{
  "n_layer": 11,
  "d_model": 256,
  "n_head": 3,
  "n_kv_head": 1,
  "head_dim": 128,
  "d_mlp": 1024,
  "vocab_size": 3624,
  "activation": "squared_relu",
  "norm": "rmsnorm",
  "norm_place": "pre",
  "norm_eps": 1e-05,
  "positions": "rope",
  "rope_base": 85500.0,
  "rope_fraction": 1.0,
  "qk_norm": true,
  "attn_scale": 0.0884,
  "bias": "none",
  "tie_embeddings": false,
  "parallel_block": false,
  "extras": ["capped logits"],
  "init": "orth",
  "init_std_qkv": 0.0316,
  "init_std_o": 0.0,
  "init_std_up": 0.0316,
  "init_std_down": 0.0,
  "optimizer": "adam_variant",
  "lr": 0.00125,
  "beta1": 0.95,
  "beta2": 0.99,
  "weight_decay": 0.12,
  "lr_head": 0.00865,
  "warmup_steps": 545,
  "schedule": "wsd",
  "decay_fraction": 0.718,
  "decay_shape": "linear",
  "final_lr_fraction": 0.0,
  "batch_tokens": 65536,
  "seq_len": 256,
  "doc_mask": true,
  "train_tokens": 661500000,
  "steps": 10094,
  "dataset": "wikipedia_en"
}
Each number is 50 + 12 x the weight over its row's rms, rounded and kept within 0 to 99. Layers, rows and columns count from 0. The size before them is the row's rms in percent of the matrix's.

# layer 4 MLP down, 256x1024, rms 0.0668, rows 131-185, columns 384-511
098:47 51 38 45 43 64 49 49 55 48 46 54 39 35 57 46 53 76 63 40 42 64 63 44 49 51 24 44 42 58 51 55 36 28 35 15 59 58 44 45 42 35 56 44 67 42 34 49 42 41 53 32 42 53 52 47 51 50 76 21 58 78 52 66 42 66 51 64 38 40 41 56 43 49 35 66 71 61 58 69 51 59 49 37 42 53 51 83 41 51 60 65 53 48 52 46 58 39 52 58 49 65 48 68 65 15 54 45 54 47 58 48 52 54 56 48 44 32 46 48 52 44 43 46 57 59 58 45
095:42 55 53 54 46 54 73 49 65 45 44 49 39 47 52 43 43 43 38 64 71 30 27 65 59 68 55 53 57 52 69 68 48 56 58 51 47 47 52 54 70 52 61 51 57 59 53 39 56 58 57 42 40 60 61 45 43 55 59 61 39 48 42 49 56 27 67 61 69 56 34 60 67 35 58 27 57 51 36 58 51 42 55 51 67 50 44 49 50 54 32 43 65 51 36 79 52 47 39 90 61 38 37 47 50 50 46 67 56 47 55 65 55 59 66 69 48 45 48 54 59 30 19 49 25 69 72 71
102:26 47 36 62 46 36 38 35 46 38 45 63 40 53 46 30 38 67 64 57 50 53 52 57 53 35 32 41 49 59 37 48 51 47 84 61 48 64 47 44 48 54 66 42 45 58 53 57 47 61 23 49 45 56 36 52 60 46 54 52 43 62 43 42 52 67 50 36 46 46 53 42 26 43 35 43 44 46 51 33 54 64 54 43 39 50 64 36 74 52 54 46 33 63 34 41 48 41 44 51 44 56 52 37 41 47 64 40 73 35 39 61 61 77 49 53 59 54 33 54 36 53 40 42 69 59 64 55
099:26 65 59 36 46 28 46 74 59 49 43 35 52 57 55 54 31 55 37 50 48 40 54 25 42 56 37 44 80 78 71 47 33 40 55 77 70 45 41 49 56 44 49 37 42 26 56 38 68 40 48 48 42 64 55 54 61 55 63 41 46 18 30 59 59 67 70 37 45 49 46 53 45 55 61 46 45 52 60 61 45 42 51 58 21 60 51 48 58 72 43 47 37 57 66 30 40 57 60 23 51 50 70 57 28 36 57 44 46 55 19 32 57 53 45 39 52 58 56 56 53 67 59 45 33 40 40 38
096:38 73 71 44 39 64 53 55 51 27 49 58 43 51 57 67 66 59 30 54 45 42 40 65 46 57 40 38 26 72 42 41 57 59 41 64 44 43 60 53 45 55 62 59 37 42 55 55 29 49 56 54 69 60 40 62 25 61 58 56 13 44 52 39 44 56 31 60 44 43 47 54 45 26 58 67 68 46 68 65 55 43 67 36 28 36 74 29 58 25 42 42 55 58 32 65 74 43 67 77 50 46 58 58 49 40 53 50 51 78 45 59 44 58 55 63 53 47 27 45 40 55 50 38 36 34 47 40
094:42 37 49 43 61 56 57 42 51 36 45 68 49 35 20 52 58 40 30 35 50 76 63 55 55 53 48 55 55 65 19 49 37 36 61 57 29 50 44 46 49 48 35 54 42 58 59 64 59 73 47 38 26 65 36 65 40 55 65 63 42 61 65 52 22 51 47 31 42 44 53 27 56 62 49 63 42 38 45 60 58 37 68 65 68 44 47 36 62 46 42 39 54 61 32 41 50 41 65 67 58 49 52 49 52 54 51 44 68 38 59 40 59 29 43 45 38 28 59 56 73 64 49 52 57 29 50 60
115:83 41 69 28 58 40 66 54 57 62 55 35 51 47 54 30 58 61 49 42 55 49 47 58 58 55 39 54 45 53 27 59 48 51 57 47 29 66 42 29 26 42 72 54 52 69 59 31 53 44 37 53 55 47 45 50 78 40 76 67 54 26 41 40 55 54 46 39 59 46 51 45 50 50 46 45 54 43 60 51 40 69 66 70 53 47 46 60 45 39 42 55 60 47 46 69 49 45 63 29 29 46 50 38 56 41 47 30 56 40 44 53 60 53 47 56 50 57 33 41 68 45 47 49 56 48 25 42
099:66 65 55 55 39 33 35 46 33 11 33 56 29 56 52 53 41 38 55 43 50 39 33 47 38 63 47 56 57 46 52 53 25 41 41 42 38 45 52 48 46 36 53 43 60 65 45 56 47 55 56 60 62 63 54 73 75 68 42 49 62 60 58 65 21 62 52 59 58 47 38 56 46 60 44 74 49 48 64 45 56 70 47 27 50 61 55 71 46 42 52 37 70 71 67 74 58 53 56 63 51 53 59 41 49 74 45 65 39 26 47 69 48 58 42 21 39 57 40 31 53 33 34 20 46 42 66 65
099:39 61 31 50 53 55 66 42 59 55 48 48 37 56 44 50 36 47 56 45 38 42 57 38 64 67 63 40 58 48 43 59 50 43 53 52 56 40 53 45 40 35 64 60 38 46 44 51 50 37 45 48 51 48 42 66 41 51 39 47 59 43 59 57 35 37 52 52 60 40 32 62 66 49 33 58 67 53 59 45 32 68 54 34 62 54 61 20 47 44 34 41 42 28 55 78 38 47 28 50 43 37 33 38 39 60 62 61 11 87 60 62 55 57 69 56 60 67 57 63 60 54 57 39 42 50 55 59
098:43 39 52 49 49 40 63 71 89 51 46 59 68 47 49 39 29 27 43 64 47 37 50 57 64 59 65 46 53 26 48 58 48 39 53 40 53 69 53 47 57 53 64 30 42 46 56 38 70 47 56 57 48 56 51 58 75 66 36 54 30 40 70 58 79 41 45 30 31 61 39 64 64 45 62 40 66 42 59 56 44 58 45 63 53 24 54 61 53 55 46 39 45 51 53 47 38 52 45 66 43 62 74 49 52 49 68 55 45 54 33 54 48 57 45 54 66 63 43 63 53 70 35 38 48 66 57 71
103:48 46 40 53 45 42 69 62 31 70 56 49 54 44 44 36 52 55 45 48 52 51 62 44 58 54 44 46 40 62 63 50 31 45 70 50 50 47 73 44 46 62 66 47 30 47 56 44 33 48 56 40 51 37 46 53 39 44 62 63 45 53 50 25 53 48 42 51 66 52 36 45 35 43 50 60 38 62 62 69 51 64 41 58 25 28 59 60 46 59 43 50 46 57 66 66 72 45 38 43 45 55 55 49 61 70 62 60 40 24 49 63 65 43 64 46 45 70 46 58 43 47 64 59 51 55 67 54
104:38 32 62 56 74 49 58 47 33 37 64 36 63 48 57 27 46 60 37 31 69 64 43 72 58 43 62 35 40 38 59 33 62 35 57 27 50 40 37 50 31 52 43 56 40 70 58 40 37 61 42 49 62 47 43 67 35 54 48 62 59 75 58 50 57 48 53 40 50 56 52 49 53 36 55 59 47 51 62 66 54 26 54 51 49 72 67 36 49 73 66 48 56 65 58 32 59 32 65 59 31 63 68 38 28 71 48 49 75 35 61 50 32 46 43 19 30 38 41 56 57 57 54 41 32 56 62 19
095:43 52 76 53 49 43 52 43 49 56 47 50 21 28 51 54 39 56 32 50 68 38 54 53 66 61 55 58 57 32 52 57 40 60 58 69 63 65 49 53 48 58 35 55 22 51 43 39 72 57 48 74 56 75 46 65 64 51 66 52 33 37 65 55 69 53 76 43 51 51 35 71 36 53 64 47 38 41 57 36 44 54 35 37 45 34 55 71 51 52 57 29 43 31 54 48 42 31 44 52 46 45 43 62 60 32 63 66 39 44 43 59 40 62 35 32 45 50 36 54 64 47 56 63 38 49 54 32
103:72 45 51 62 89 25 57 41 62 31 62 59 43 62 55 60 68 50 60 44 55 16 25 70 52 52 58 43 66 84 50 53 72 67 46 19 44 63 55 53 35 48 40 53 61 60 48 50 59 37 66 38 53 58 46 33 61 38 63 47 46 47 59 61 62 64 36 47 54 53 61 31 52 51 47 43 53 42 41 42 45 47 70 47 57 51 35 57 53 51 35 33 60 46 79 81 36 44 56 52 56 42 57 49 56 39 45 47 61 66 32 31 67 56 48 64 53 20 53 55 51 52 46 19 50 48 53 48
098:35 39 51 51 19 76 60 55 38 56 52 44 53 31 43 51 52 47 52 75 46 49 32 60 44 53 44 53 31 46 61 53 78 22 65 24 41 28 43 44 37 56 57 56 67 38 47 51 57 53 47 28 60 44 63 09 58 71 36 48 54 55 36 51 55 43 89 45 51 45 54 55 52 44 62 37 43 59 44 74 50 28 28 67 46 66 70 60 53 36 71 53 57 53 65 13 74 56 48 44 48 63 33 43 47 59 43 49 49 68 52 47 57 54 41 36 41 44 53 43 52 52 47 23 71 58 51 60
091:65 56 32 53 50 41 32 42 35 36 44 48 25 58 70 58 39 53 41 53 60 73 56 54 47 40 51 43 56 51 55 57 55 65 66 52 52 65 35 46 68 64 18 44 56 53 12 48 46 39 50 72 37 30 36 68 68 52 73 41 57 53 50 57 64 41 34 32 50 38 42 51 53 41 75 61 47 70 49 52 47 27 55 54 38 56 58 44 40 64 55 40 52 72 38 24 52 18 64 41 49 38 42 45 35 50 46 51 45 49 65 22 54 59 58 59 29 29 39 28 35 47 37 61 33 55 60 67
101:43 29 33 74 41 48 36 41 36 32 67 50 42 59 27 40 36 57 30 38 52 32 57 46 50 43 55 62 59 60 67 45 35 50 56 57 28 60 45 54 59 37 39 36 40 38 63 24 42 49 62 55 50 51 45 65 46 34 43 53 52 51 46 64 55 37 44 58 39 61 65 38 22 49 41 62 41 60 52 45 48 42 32 39 66 63 31 51 20 67 28 50 58 59 45 52 55 59 29 55 53 53 40 42 42 44 54 54 34 34 34 48 54 43 49 55 45 56 38 50 65 66 56 74 64 57 54 15
111:72 46 72 44 63 59 45 46 53 66 53 53 30 58 56 43 53 78 35 36 43 54 44 58 32 64 51 74 36 38 35 43 58 42 56 38 39 48 42 57 66 42 42 51 40 59 54 60 40 43 49 45 61 48 44 61 42 41 44 56 46 54 53 53 45 42 63 62 50 55 49 80 47 23 69 38 28 49 35 50 62 50 40 53 75 37 54 49 36 55 57 47 47 39 47 34 50 31 72 66 50 49 50 38 42 68 70 44 67 52 56 65 59 54 53 35 35 61 59 50 47 47 41 55 37 64 48 52
099:59 67 56 37 64 66 42 44 50 34 49 54 44 55 52 60 42 57 40 64 49 56 52 66 22 46 46 42 43 71 36 53 40 61 42 50 47 48 67 44 45 42 56 57 41 69 51 67 59 47 60 53 29 46 51 50 39 37 52 52 92 59 38 20 17 50 27 42 44 56 48 24 76 51 42 33 62 64 63 51 59 45 54 52 46 50 37 70 60 55 51 44 60 43 28 60 34 47 42 49 52 56 63 58 46 42 44 36 35 63 47 54 61 61 23 67 70 56 71 57 51 61 61 37 63 41 53 50
095:47 44 48 42 51 57 38 46 38 49 53 46 25 46 45 49 42 47 36 41 29 49 42 38 45 52 44 48 52 34 29 56 41 50 56 47 45 51 38 51 52 53 41 52 63 57 51 61 62 65 32 31 55 36 49 58 46 49 60 61 49 54 37 36 54 38 36 59 37 33 72 83 75 45 63 61 47 32 59 37 39 49 50 41 63 45 60 44 49 62 56 57 35 40 63 19 21 36 61 53 69 50 49 48 40 46 48 34 30 47 59 66 58 40 57 32 35 56 55 39 53 30 67 51 46 48 59 77
095:29 50 51 66 72 59 50 42 42 44 55 49 33 47 44 49 60 48 30 63 39 52 34 38 71 45 67 59 68 51 46 44 41 40 63 44 31 59 37 48 49 54 56 47 34 46 57 48 57 67 43 65 52 42 44 37 40 31 82 40 40 66 15 56 40 29 50 52 47 50 36 43 36 40 33 69 62 56 52 27 63 57 62 56 54 75 42 70 47 38 43 47 70 37 47 61 44 49 48 52 51 42 40 65 49 47 52 52 25 51 79 54 59 53 55 57 59 56 58 44 61 66 43 38 52 48 46 39
100:57 43 28 32 43 53 36 33 62 64 48 45 51 56 25 41 38 70 59 35 55 51 45 36 38 68 65 69 30 48 50 66 51 58 52 56 46 54 45 49 44 38 58 55 49 40 47 62 42 56 47 22 71 53 47 64 58 56 18 51 32 27 61 55 53 61 47 62 62 56 46 50 61 33 67 38 41 53 53 40 19 38 51 42 18 33 42 67 79 51 54 59 51 41 52 60 54 63 50 36 29 66 45 69 67 26 66 65 61 37 46 42 54 38 38 49 52 55 57 41 49 28 57 38 47 45 67 41
095:51 51 70 39 58 56 33 34 24 55 41 94 64 61 46 30 47 31 57 41 61 55 59 36 56 55 47 31 44 51 57 55 39 40 25 51 50 64 85 49 37 60 76 50 45 46 41 41 48 32 57 55 64 43 34 53 53 41 66 63 36 60 58 48 45 46 47 38 71 51 38 61 37 55 48 55 34 50 51 45 46 37 45 40 39 49 34 67 80 59 44 49 53 56 43 40 55 62 46 31 42 48 52 56 37 52 61 56 61 52 41 57 46 30 55 36 59 34 73 49 71 44 38 37 45 52 59 55
100:33 11 66 54 36 54 40 44 52 63 53 41 54 64 34 59 38 37 34 43 43 55 50 50 53 83 51 48 67 37 37 52 52 70 60 60 66 40 34 52 60 55 45 40 59 47 69 46 53 47 55 44 71 32 69 59 53 52 49 74 59 39 65 22 48 45 42 40 48 44 43 60 62 49 50 65 33 47 40 47 35 45 78 46 36 41 47 53 57 51 73 46 54 52 33 89 39 46 53 55 60 58 58 22 30 63 62 57 76 56 50 50 43 49 55 33 43 27 54 62 41 48 60 33 53 60 59 59
100:50 46 41 44 70 71 45 37 46 43 59 45 51 39 44 55 50 49 50 33 80 45 39 47 44 34 37 54 61 40 31 60 55 51 46 45 52 30 57 62 59 61 67 43 58 38 50 40 39 54 42 51 41 62 41 23 56 40 59 51 46 58 47 58 29 39 60 52 60 35 26 30 43 50 54 76 58 22 38 57 35 47 63 31 37 49 55 78 40 23 31 68 48 35 40 48 46 57 57 72 57 32 36 53 54 41 47 60 68 34 59 61 43 58 67 39 39 49 51 36 48 42 48 53 66 49 35 45
094:54 51 38 40 55 65 60 56 46 42 51 47 51 49 60 52 49 33 57 57 48 55 66 70 58 44 60 47 51 63 36 57 53 36 47 38 55 64 56 50 66 44 61 44 55 61 60 46 71 57 54 53 57 56 45 40 48 29 35 51 44 67 60 37 60 51 61 54 39 41 38 32 30 44 67 65 49 57 29 41 63 50 42 46 61 34 57 52 51 47 42 50 62 58 46 63 50 63 32 67 50 71 56 39 43 80 44 35 26 66 41 30 67 50 92 62 55 48 48 52 66 56 60 56 78 57 57 50
100:59 56 82 54 56 72 56 40 47 39 48 43 67 61 50 43 54 34 67 59 49 48 39 69 28 41 52 63 53 43 52 57 49 72 63 56 23 62 32 55 61 45 70 36 20 36 70 40 72 46 48 71 59 45 68 55 46 32 65 40 43 67 46 59 54 52 31 67 54 61 50 44 62 56 53 61 67 42 41 62 64 38 81 41 44 43 37 37 42 63 56 55 60 42 58 64 50 46 53 45 54 39 59 59 52 41 38 57 59 51 47 59 46 49 37 69 42 87 72 70 53 76 75 38 42 58 51 47
092:56 67 49 63 45 41 88 48 47 58 61 35 51 58 41 37 61 24 55 44 48 44 65 40 50 49 53 23 26 67 67 56 53 77 40 39 57 60 45 47 37 41 61 61 66 48 66 75 34 49 58 70 53 68 39 35 38 62 56 60 45 75 61 56 62 59 42 35 80 62 46 58 46 72 46 39 28 36 42 56 56 51 45 46 50 67 39 48 40 51 49 69 42 53 48 59 70 43 42 71 55 66 50 62 47 40 61 48 52 69 46 52 39 59 55 41 47 40 35 41 60 64 44 40 36 75 43 47
100:51 71 68 57 30 56 58 55 50 63 48 51 40 36 39 44 50 59 52 43 46 42 54 55 35 68 54 56 52 35 49 49 43 59 58 57 55 52 42 43 35 43 53 53 25 74 85 78 35 43 48 58 34 45 28 50 56 67 42 53 61 49 50 44 74 48 64 55 72 47 63 63 44 46 48 54 52 43 52 43 51 65 45 51 63 54 61 54 55 51 27 46 38 62 41 19 50 69 40 44 74 59 52 64 56 63 70 54 72 56 41 50 52 56 41 65 74 55 58 41 63 46 37 48 63 41 42 64
105:61 61 52 51 48 46 73 50 45 38 46 44 48 60 59 75 57 74 51 54 58 34 58 51 40 53 40 47 57 52 31 47 36 59 45 47 72 52 30 41 58 52 52 48 49 75 45 63 24 63 38 49 44 56 67 48 59 64 44 27 56 25 61 40 51 42 64 45 47 42 29 37 58 40 54 39 59 62 48 56 39 46 48 68 57 71 28 50 63 62 48 70 53 55 66 56 68 44 57 55 43 41 57 61 54 57 52 39 57 47 55 53 53 72 44 52 57 69 51 63 51 48 67 30 57 38 45 64
099:58 68 51 21 39 50 41 32 45 48 70 48 59 54 50 72 64 61 34 68 43 56 45 44 48 43 58 61 26 49 48 43 60 45 52 76 59 55 40 47 72 46 62 66 66 58 52 64 32 46 36 61 57 46 61 61 35 48 71 47 45 38 55 41 55 59 40 50 47 39 58 61 61 16 50 75 50 50 59 49 48 52 50 50 50 50 42 49 63 68 31 56 34 74 51 54 48 37 43 43 61 28 57 46 33 39 36 36 63 52 47 46 46 49 46 48 20 63 36 58 42 60 61 56 73 53 57 66
105:57 37 43 38 52 40 58 70 58 66 35 59 56 45 60 61 67 73 48 43 48 54 47 45 29 46 38 37 42 59 67 55 52 27 40 63 37 48 55 51 41 62 56 59 44 43 46 78 77 36 69 56 44 57 36 31 36 61 50 34 53 55 40 51 46 61 55 45 43 54 43 57 41 47 69 56 46 60 45 61 44 40 46 56 57 60 58 44 54 63 59 42 53 38 53 60 47 39 45 59 39 21 46 42 67 52 45 40 75 47 60 29 48 64 56 49 52 48 46 80 49 60 76 30 61 45 49 52
099:61 49 72 66 50 82 55 71 53 55 30 58 54 78 69 39 42 48 59 56 30 65 39 53 52 75 54 28 57 35 35 47 34 57 47 70 59 48 52 54 46 46 44 54 41 71 64 44 65 41 49 45 41 37 58 44 45 31 35 59 52 49 31 61 73 51 52 63 43 57 44 59 35 33 63 34 44 40 67 49 55 59 43 36 60 67 60 36 63 36 57 49 47 35 42 49 44 43 67 53 53 36 63 46 70 55 41 55 38 58 42 44 31 49 54 55 72 53 49 53 45 46 56 57 21 47 59 50
097:63 60 60 63 40 46 45 58 62 59 49 47 54 56 38 51 58 58 47 36 47 54 30 76 44 60 78 56 59 55 45 44 51 65 50 55 52 55 38 52 74 48 38 43 29 43 50 56 40 41 70 42 43 49 59 32 73 61 23 55 24 53 55 26 39 55 62 45 30 40 61 65 53 57 50 82 36 32 57 33 55 54 45 48 56 33 45 32 32 32 54 45 38 54 43 38 52 43 65 55 56 60 62 54 58 64 49 89 40 33 43 48 49 58 47 67 61 50 77 57 57 38 42 48 51 49 55 39
109:34 77 32 43 42 61 46 46 30 48 56 45 40 41 55 44 34 47 44 41 56 37 39 36 65 38 63 55 49 61 48 46 60 81 62 23 63 32 54 43 48 58 49 48 58 48 41 51 44 65 20 60 64 74 62 52 52 38 62 55 49 28 53 58 48 51 43 38 65 45 63 47 53 50 54 40 42 71 49 32 50 53 55 54 35 48 53 56 47 56 59 56 39 56 55 52 49 57 56 51 62 51 41 45 51 49 48 45 54 63 47 57 49 46 69 65 75 53 45 49 64 61 29 61 38 51 54 73
104:55 46 32 58 38 50 69 48 55 55 54 52 47 63 70 39 27 58 49 49 41 37 46 34 32 58 51 32 53 32 53 51 49 51 64 70 62 56 38 54 62 43 46 43 63 60 61 44 41 62 53 59 59 71 43 45 48 48 39 52 58 24 31 62 63 37 51 53 51 46 45 79 26 54 33 59 46 32 31 81 45 48 38 40 78 60 54 61 46 47 29 65 52 48 58 50 43 45 39 50 63 52 63 72 42 48 51 54 47 59 55 30 62 60 52 30 41 28 37 29 51 45 55 48 68 43 70 49
098:70 51 45 40 45 41 74 34 72 60 52 24 47 52 54 57 49 60 45 48 54 39 49 50 63 33 57 47 56 35 48 50 68 40 56 66 41 61 38 55 63 51 41 45 43 48 39 36 66 40 41 59 47 43 51 39 42 48 42 38 62 34 64 64 62 47 53 49 43 43 53 68 53 51 56 55 72 52 46 45 43 31 52 58 58 34 53 55 37 42 55 37 54 50 66 47 54 40 39 32 46 51 46 35 44 49 64 58 58 29 44 60 71 59 46 34 42 40 50 73 56 42 37 53 56 56 43 26
098:54 35 54 41 44 36 49 29 54 61 52 37 74 40 34 49 35 46 56 35 76 25 36 49 52 45 55 45 61 38 55 66 50 44 50 38 50 58 28 47 31 58 47 53 75 61 59 38 32 45 55 30 33 52 39 50 31 48 46 46 47 51 46 65 48 56 22 68 69 57 78 35 63 23 61 44 56 47 78 56 51 47 65 62 55 60 32 38 42 53 41 52 50 29 38 67 45 66 33 37 60 37 59 33 43 59 47 43 35 19 54 59 56 60 46 40 41 57 56 50 68 78 41 66 40 66 62 45
097:50 32 59 49 35 53 68 74 64 35 63 37 63 46 30 49 40 38 36 24 43 30 51 54 42 49 54 43 38 47 45 38 49 43 62 37 47 59 49 47 34 44 58 44 37 69 63 61 91 37 70 62 63 58 23 25 48 47 66 62 42 76 50 50 29 44 60 66 58 51 46 39 68 55 32 54 52 35 55 30 64 48 54 60 77 60 57 56 50 48 59 48 66 52 51 48 64 46 28 48 70 58 31 73 62 81 46 55 40 48 43 47 47 40 54 25 65 49 60 59 75 71 34 55 67 58 67 48
100:56 52 47 56 56 39 55 67 37 43 46 26 48 41 31 59 40 51 36 53 41 55 38 44 54 42 63 47 37 48 44 47 60 48 45 44 48 33 48 59 55 26 26 43 48 31 57 46 50 42 50 40 42 75 41 51 28 38 25 65 46 63 40 67 55 32 52 60 34 38 78 59 50 29 38 15 49 51 38 45 38 42 28 24 55 79 50 38 57 40 35 42 48 47 50 56 45 38 40 56 46 36 39 51 46 56 45 46 49 58 46 44 46 19 58 36 60 44 53 71 42 40 49 48 54 59 54 68
101:55 65 36 63 44 70 68 39 74 65 35 40 44 50 50 58 64 63 50 61 49 66 54 70 37 49 44 38 32 49 40 47 46 47 57 53 50 53 48 47 53 47 53 58 58 61 42 70 47 51 37 52 65 47 50 41 54 56 43 32 45 63 52 68 27 71 43 42 50 56 58 59 33 45 83 47 56 50 33 64 41 41 55 63 37 49 26 37 63 57 60 65 45 58 46 77 56 54 65 51 62 53 44 63 48 32 56 59 56 24 58 59 48 45 43 51 39 16 75 43 44 78 55 43 57 36 42 44
098:49 35 56 64 51 71 37 42 35 41 56 51 60 58 52 64 52 60 53 60 54 49 55 44 48 56 48 69 32 44 43 52 83 43 46 67 43 27 55 41 42 71 56 47 50 57 43 51 26 51 34 47 65 50 62 59 76 47 49 38 43 51 59 48 34 52 32 33 59 51 62 43 56 57 46 56 48 56 63 37 40 43 72 68 48 52 50 45 29 71 49 51 32 58 54 52 43 53 55 54 61 66 54 27 57 45 48 36 56 52 51 58 25 42 51 61 82 31 56 56 54 69 56 29 65 59 31 62
097:50 25 57 44 35 45 37 49 45 55 58 64 51 51 27 57 62 61 50 39 59 60 44 38 34 38 51 49 49 22 49 62 52 62 34 58 70 49 64 52 68 54 39 51 52 62 42 38 57 37 34 62 62 24 31 40 50 58 34 50 37 77 49 57 62 62 27 52 44 29 59 66 57 48 59 54 39 44 35 26 24 50 43 44 52 64 42 46 51 68 45 66 43 51 49 49 34 67 49 65 32 46 49 43 56 39 49 42 48 39 42 49 51 58 71 52 56 57 64 57 52 31 56 47 58 58 40 33
097:78 49 59 36 52 58 57 39 35 46 40 13 53 38 44 81 68 40 66 59 55 67 42 32 56 41 60 56 40 37 65 42 37 36 65 64 50 52 48 47 65 63 31 69 59 35 50 32 45 55 50 54 41 39 59 74 47 68 50 48 43 82 80 54 58 47 37 51 49 66 10 73 38 37 51 57 49 50 54 57 50 64 28 44 63 49 44 65 63 50 33 64 47 54 51 61 59 51 51 25 66 54 44 60 44 46 33 46 49 47 68 32 56 50 61 51 31 43 24 60 52 46 65 44 51 44 43 49
087:36 49 58 51 53 61 63 34 53 37 43 54 52 47 60 38 51 42 53 48 44 50 52 68 47 43 40 42 47 41 52 37 67 42 41 53 53 45 44 50 75 59 28 18 34 24 59 48 57 50 42 64 39 42 43 39 57 34 53 66 40 52 64 51 42 57 34 40 47 60 38 43 53 55 71 39 43 79 44 53 51 36 64 44 55 79 43 51 56 44 38 53 40 45 31 33 35 50 52 54 40 53 53 60 38 46 55 37 38 44 71 23 51 27 51 46 52 49 67 31 26 52 58 51 42 48 44 41
097:22 48 70 30 62 59 44 62 46 65 57 50 35 41 58 81 75 51 48 44 55 53 61 31 71 60 58 32 25 38 39 53 50 55 49 34 43 60 38 48 47 52 49 50 46 39 63 60 51 55 28 51 55 48 52 59 61 39 47 34 30 48 49 44 52 45 50 52 50 52 45 63 54 44 24 52 42 61 38 62 61 37 44 36 38 37 55 40 50 36 61 46 53 57 72 44 51 33 54 36 42 45 45 52 55 45 46 49 51 33 57 41 40 33 29 50 44 56 51 60 49 45 53 30 53 47 57 49
100:45 92 47 26 52 51 44 66 62 52 59 48 62 34 37 56 57 43 50 60 67 36 52 70 69 47 50 41 44 51 63 64 58 62 72 39 07 63 57 52 48 39 58 28 32 39 52 53 75 42 61 37 31 47 38 40 57 44 45 51 52 54 35 57 63 53 44 37 53 34 34 48 45 66 63 51 40 38 39 62 53 44 46 44 65 51 52 41 56 37 48 40 42 75 33 60 42 46 51 71 68 52 58 47 65 49 72 66 50 52 43 75 77 67 42 39 51 56 50 51 56 36 37 57 37 56 45 63
097:52 55 54 50 43 59 63 52 48 54 36 54 26 62 36 60 56 47 57 24 46 53 60 57 65 50 49 71 45 59 55 50 43 60 39 66 56 44 46 49 67 74 55 29 41 46 50 45 62 49 58 57 40 64 63 63 65 54 71 37 46 64 48 64 49 55 53 58 37 51 37 48 39 35 51 66 34 62 68 13 45 46 61 68 33 36 42 59 43 47 62 46 37 64 29 13 58 55 51 43 64 55 58 70 53 75 44 62 42 52 58 73 48 58 54 31 64 38 58 60 55 60 74 60 51 73 60 46
109:87 71 77 66 67 54 58 59 59 59 33 69 61 37 72 49 54 67 55 42 54 42 42 50 64 68 49 33 35 62 46 55 59 44 49 64 46 65 60 49 48 42 51 66 63 58 70 57 53 52 52 54 56 47 52 73 45 41 64 31 44 58 57 47 58 71 40 66 52 73 50 53 40 30 42 60 53 50 60 51 52 65 47 49 57 40 82 50 49 26 44 68 47 61 50 55 51 51 65 39 49 53 39 55 58 34 33 34 50 46 53 26 56 58 42 53 40 61 44 46 50 48 61 59 47 44 57 50
089:44 25 81 52 76 65 46 28 51 46 60 31 42 71 61 30 43 46 47 60 65 55 50 59 62 68 54 37 56 31 58 52 48 59 56 80 60 67 38 52 50 42 91 37 58 75 61 51 51 43 36 47 53 37 49 56 51 49 54 77 73 43 46 39 47 77 40 18 66 46 37 39 43 58 84 42 47 50 68 58 62 35 28 45 47 54 57 62 58 56 50 62 44 28 40 55 40 57 44 55 37 58 43 55 32 42 63 60 65 60 52 49 53 33 32 54 66 44 48 45 34 50 53 41 48 21 52 58
173:56 44 40 54 56 65 50 32 46 49 55 45 43 48 49 51 69 52 55 55 60 39 55 52 54 39 41 51 44 57 62 53 53 40 52 45 50 50 55 99 41 57 55 43 49 62 54 60 63 36 56 59 60 56 30 44 46 42 54 68 57 65 40 55 53 52 49 39 53 53 39 54 53 49 43 43 54 57 57 66 79 68 51 52 64 48 50 50 46 55 66 74 58 49 53 49 61 57 55 60 37 44 61 48 58 50 47 40 47 46 51 39 41 47 62 43 56 63 40 40 83 58 55 50 61 63 83 58
103:31 58 50 72 40 36 56 42 51 38 44 61 43 42 52 24 48 30 51 46 43 33 53 53 65 35 62 59 55 72 36 45 68 41 39 45 29 55 61 50 36 42 56 31 34 57 37 63 49 42 45 50 63 50 50 39 41 43 48 38 42 41 53 41 53 51 56 43 51 64 46 53 46 48 33 56 49 53 40 55 58 60 62 40 46 57 32 48 55 44 37 36 51 36 51 48 62 49 28 68 42 35 54 44 46 62 54 40 54 52 32 47 67 48 76 48 48 67 51 38 42 54 65 55 46 54 50 39
099:51 45 71 49 56 60 24 35 30 40 60 44 47 51 45 46 53 39 47 30 29 35 64 56 47 38 41 27 56 49 55 29 54 43 46 58 46 37 40 51 65 48 34 21 53 68 30 52 48 45 58 72 46 37 37 59 62 41 54 48 42 69 53 35 40 45 47 56 62 45 59 28 42 80 66 47 60 66 60 57 53 37 56 39 53 73 44 31 44 56 31 56 50 36 36 57 35 63 33 47 36 56 66 84 39 56 33 46 41 49 40 73 36 55 52 65 40 56 69 77 56 39 60 64 45 56 53 49
096:65 62 50 36 46 42 45 59 40 61 66 22 39 38 27 50 49 68 48 34 30 41 66 58 42 36 43 42 53 49 61 59 61 46 41 62 35 43 56 50 58 56 61 53 31 41 47 35 50 59 38 31 51 53 41 48 38 38 44 55 47 76 40 44 64 71 49 71 45 51 43 58 52 48 61 50 56 51 45 35 31 52 40 49 66 61 30 59 53 42 36 47 50 45 66 65 46 57 65 49 66 60 32 32 52 38 39 38 62 34 71 38 46 46 41 54 26 43 48 51 31 42 54 73 44 58 37 62
102:41 66 53 51 31 54 49 66 29 65 63 55 47 39 60 54 46 56 74 42 65 54 50 41 42 80 49 47 54 67 73 55 38 55 63 57 55 55 71 49 42 50 73 54 58 53 45 35 45 69 42 20 49 48 44 70 48 38 51 56 49 44 55 44 63 65 39 27 72 42 57 70 48 65 51 60 57 54 51 29 47 45 43 65 36 38 51 59 57 71 58 44 50 37 58 70 27 45 47 35 67 39 35 61 62 45 35 42 43 55 56 49 40 46 57 54 40 64 43 40 54 49 63 49 55 20 44 33